From a checkpoint of a small transformer trained on Wikipedia: width 64, a variant of SOAP for these matrices.
Each number is 500 + 50 x the weight over its row's rms, rounded and kept within 0 to 999. Layers, rows and columns count from 0. Numbers have three digits each. The size before them is the row's rms in percent of the matrix's.

# layer 13 attention query, 64x64, rms 0.236, rows 0-21, columns 0-63
085:458582491489479467459593421485569503525548539514490521536541473468493541507526486520449462425463522524479414406544545553474531528537538454494566571480457557510500521491501546488312612469428518
070:422411539466499506448468534563444477490457481452552439505476473467543470508475509487546478499399572465524478454489530646572517507537446410473469484483450521540456542488537490484621502634452556
069:519489546503434491503537465641575494484485520528441533493543532470501516458497402422453550489526413538513480414520449495382631546428532493541516480592525422494517558504512434539531532456477482
065:513577566563575436553511483511525497468602546491435591615522488454487423473522447475505517454470447459483492497513582502560432554470513512489551452428578529478487469497517528399493509395601489
070:511531444517471535542506489484507394459581492461479453482503557520497527547484566458556515529545457419593424552458444480482493511477375489561542458499453632509593558489389573495487546471491486
078:471492553536461427410527501557523462505395491456502474487504541473474510593403492467466551528434330522473477486490522553451612530553475514539415510498486430564532557508523490510430552470481554
060:492487546486612513448543589500505451587539499490556509519534520425517550550529485477554472548455458511514463548562525472534556519557543477414512545561548590414406517443442449494475523600406437
076:543496461545530473443511352624489511449496531477517474500455458481567583471452506492452543465503555438574448398559591489507538586551549462498530399524527529476472523516506430450475425464504506
083:499558506589573539445420526546499526501507477540426521474545505567535459490460541474485455497462514430402532505605619430537487489477509524573539518452507514372568436446567514558446482483570517
086:636602525477456499475432565532447472494434539561450450541496477539502422547488449444582433508448482510466529454485586484521474469483583532391560468517585478441483465501495535453477546486593512
077:528541538559520537486416487439503474458547509547406417464433454647465459498532529434567601599530473523461579540479484514473481464473481543540510503582488476595511485558428507495455424486524517
070:450508453499470497563561482474620499539483511448427463545481555516468439478476479560507503586497420448620523594471408437541461477489509497603461500478614521522470475572436505534528459517429523
061:451580487547514459413494428572473521465502496455542506521520430482622548515447483585489505479493471490424456360520575462490501471482435495503518558551450492396450567536550546460560546577531507
076:552499520461468468486543496509517528482468454408604490585475449589509499437514512530426567501550549414436490606571571570503430445478469452381484519472525461442507480455524600547490498485547488
080:512436508541540490501470510514456501526471496424552486445504535505486529480528489434593561480585490491487524599535444455499509626507423465465410527563492475541471417525485546420449451640436574
083:533520543461492534492457551458453492550503378459514532556446424510471471464480613445464532432472495411509352459431539523426570467551549532468445551464510525461422521454536545518476485552449539
064:338482569445482481521487428421543499542523534524497472474499476541559570458517520477526532535524517381575518573346506534545470492413531563478472520469505513535448555547479440520429514514487493
090:468499528602485514511488481492614431443427472570546459533539500586461469517562468520458567560522442467608576530485385536523504510491558516582474510421498467554495453600492514507410486492539502
062:407450503538394521532590579491573412505484465445476575533505525530472535506474432478516579573608411432486546532468553493456482471436531469584428564522479473553549490475567481440488501465503503
080:471524484559480397497485448444536467510559544540480523482477553493473470499450408443477408598470465475466483531460522414527473531519462568501495555539536438485598471614401455449424500482454600
082:544564464520407496497411474543494525462545450547493421496446502572570462451445529541474511450535567514449529426461428559549461397419506429441537460468437532478541468485493488406499546576447426
087:578447398482440495585547527531445488513615539416463554588495424488471479376488462478476591541526527521532469503463524540442433562467489500553442469428567520457479521487551449563459508509540514
# layer 13 attention key, 64x64, rms 0.26, rows 0-20, columns 0-63
066:491561544446432448494503544601520526493555475523403517490550465524459461423464535495498472427514562493357455465493500555492481493478469403498427500525363480507491506469408553463551456495553421
069:515421526522540532507591394475507481517470475570418378590445538429492487512454470528488514487395504472521520395553465487481559503575439522453530516546483499542369546549535514456527475548476513
069:432483503521492521451569471533487484588496613459538519493530481468538570509472520407469541581480427386472461565521391529387543500489491483503538573472529482498626569531551517470525526467522455
060:545618586490495425495547494476419549525518560521515544500514556503463565469460403393502561548534570505497531482518554458510395600499540559533516438418525484526511574504443517493531457517559577
062:448539447481513546455557491448447474502558431436548478557482451468584455519396580511507475408498522424537458458456457565464462464506404486520385484554477507410559555541432523523518432530463456
056:452508499486442510513569496439602478480469463486417527482473444490446539516509457585506638525502432497454531512437561471513604546509488540556527496604466414474555525597550470469514582444479555
055:538507452498402415396435538570408411454561468522522486558508465573520466517491532466480436492552529511494487441516479510571569501528477481484508504575527451536585531406415502445559500556406454
064:543516485449539535408587392592466531474479555476448587482418537619502503440402513450420553574479505428549521496503549499472466500491501426537600494534479557492539518492475484468448439502508465
072:454524523503508524559520538500429484408461485595423555395509547565484511575468581493438479531429561558414579509588527440525592510540501503487484572474518470422457476465478570547518532451454544
073:524582464488473479505522623452420527444463483510421524513487462541432505457513504380492511596456505492466603529486530463460516542501520532465634420472584523479492458454468546543525582481554444
066:474458524460525581574441459410551508561513503509577518473497435594427416546577508466531528588436466479580512488536522549512577512503374484525470500508568458470452513531450481449468482395504449
060:469451428488403523532529495528430488538488512526537499472539547461470448519524477572583432513537374435491468514515521535488402538447479525543464547460598501476516439506431433441471395463406577
054:533619554512463524442532503477472491564475553517437625483540528518517497521406474504470532504434572568435484579475499580473520452478561501417603535494492466547527524533494550436390461482554564
065:427489541458522415486516473483563476539551528531589475511539484586486550498480487585471578480540411444537438552602546521497507513499503580419540585435443513518387565472500516585568454512524492
070:494469572497543484521479419495567440549444428536554424518483536442508413553498493541495539482534569471520376441537577472514555477465568417532473479540465417505547469427423538440452499562413517
078:440418521449477434379533529490503507459543461399421491586430436569470481480391550476508514442551521579494484404545475432517550529551549522454539531545502482443438548506537481457477477449466454
064:403396523466505545507417523474501543472537520548484471602476520567574446452535548479575518535517475521518564501390505561549496364490467512569457462437468477515410502498482483470412503569458473
076:450523526615468528453464517501543537590543580479542498556540515515452421536571565563557515575451384491508503460534619512468518484486527511657483508415529462466462482548486502527521489473522501
054:483420477451502493488503574523551560449467512554547559537469542399471494554524555470582544497541544424429471587490579557530553454484526501588484492473494413406533565416527448442535450578521523
073:457583546515501426536411495404537524477463525376526480469534494442514515459489460532556491562454496486435544556457535484483410431588448577572441488482486496450540465534434458420442509439444559
066:488544511470494510464500552466550559543470463539533500548456560530465572480571481469392503517425439571515463465487472650457505472400445517410560530411461579436496475511490543495503464485419428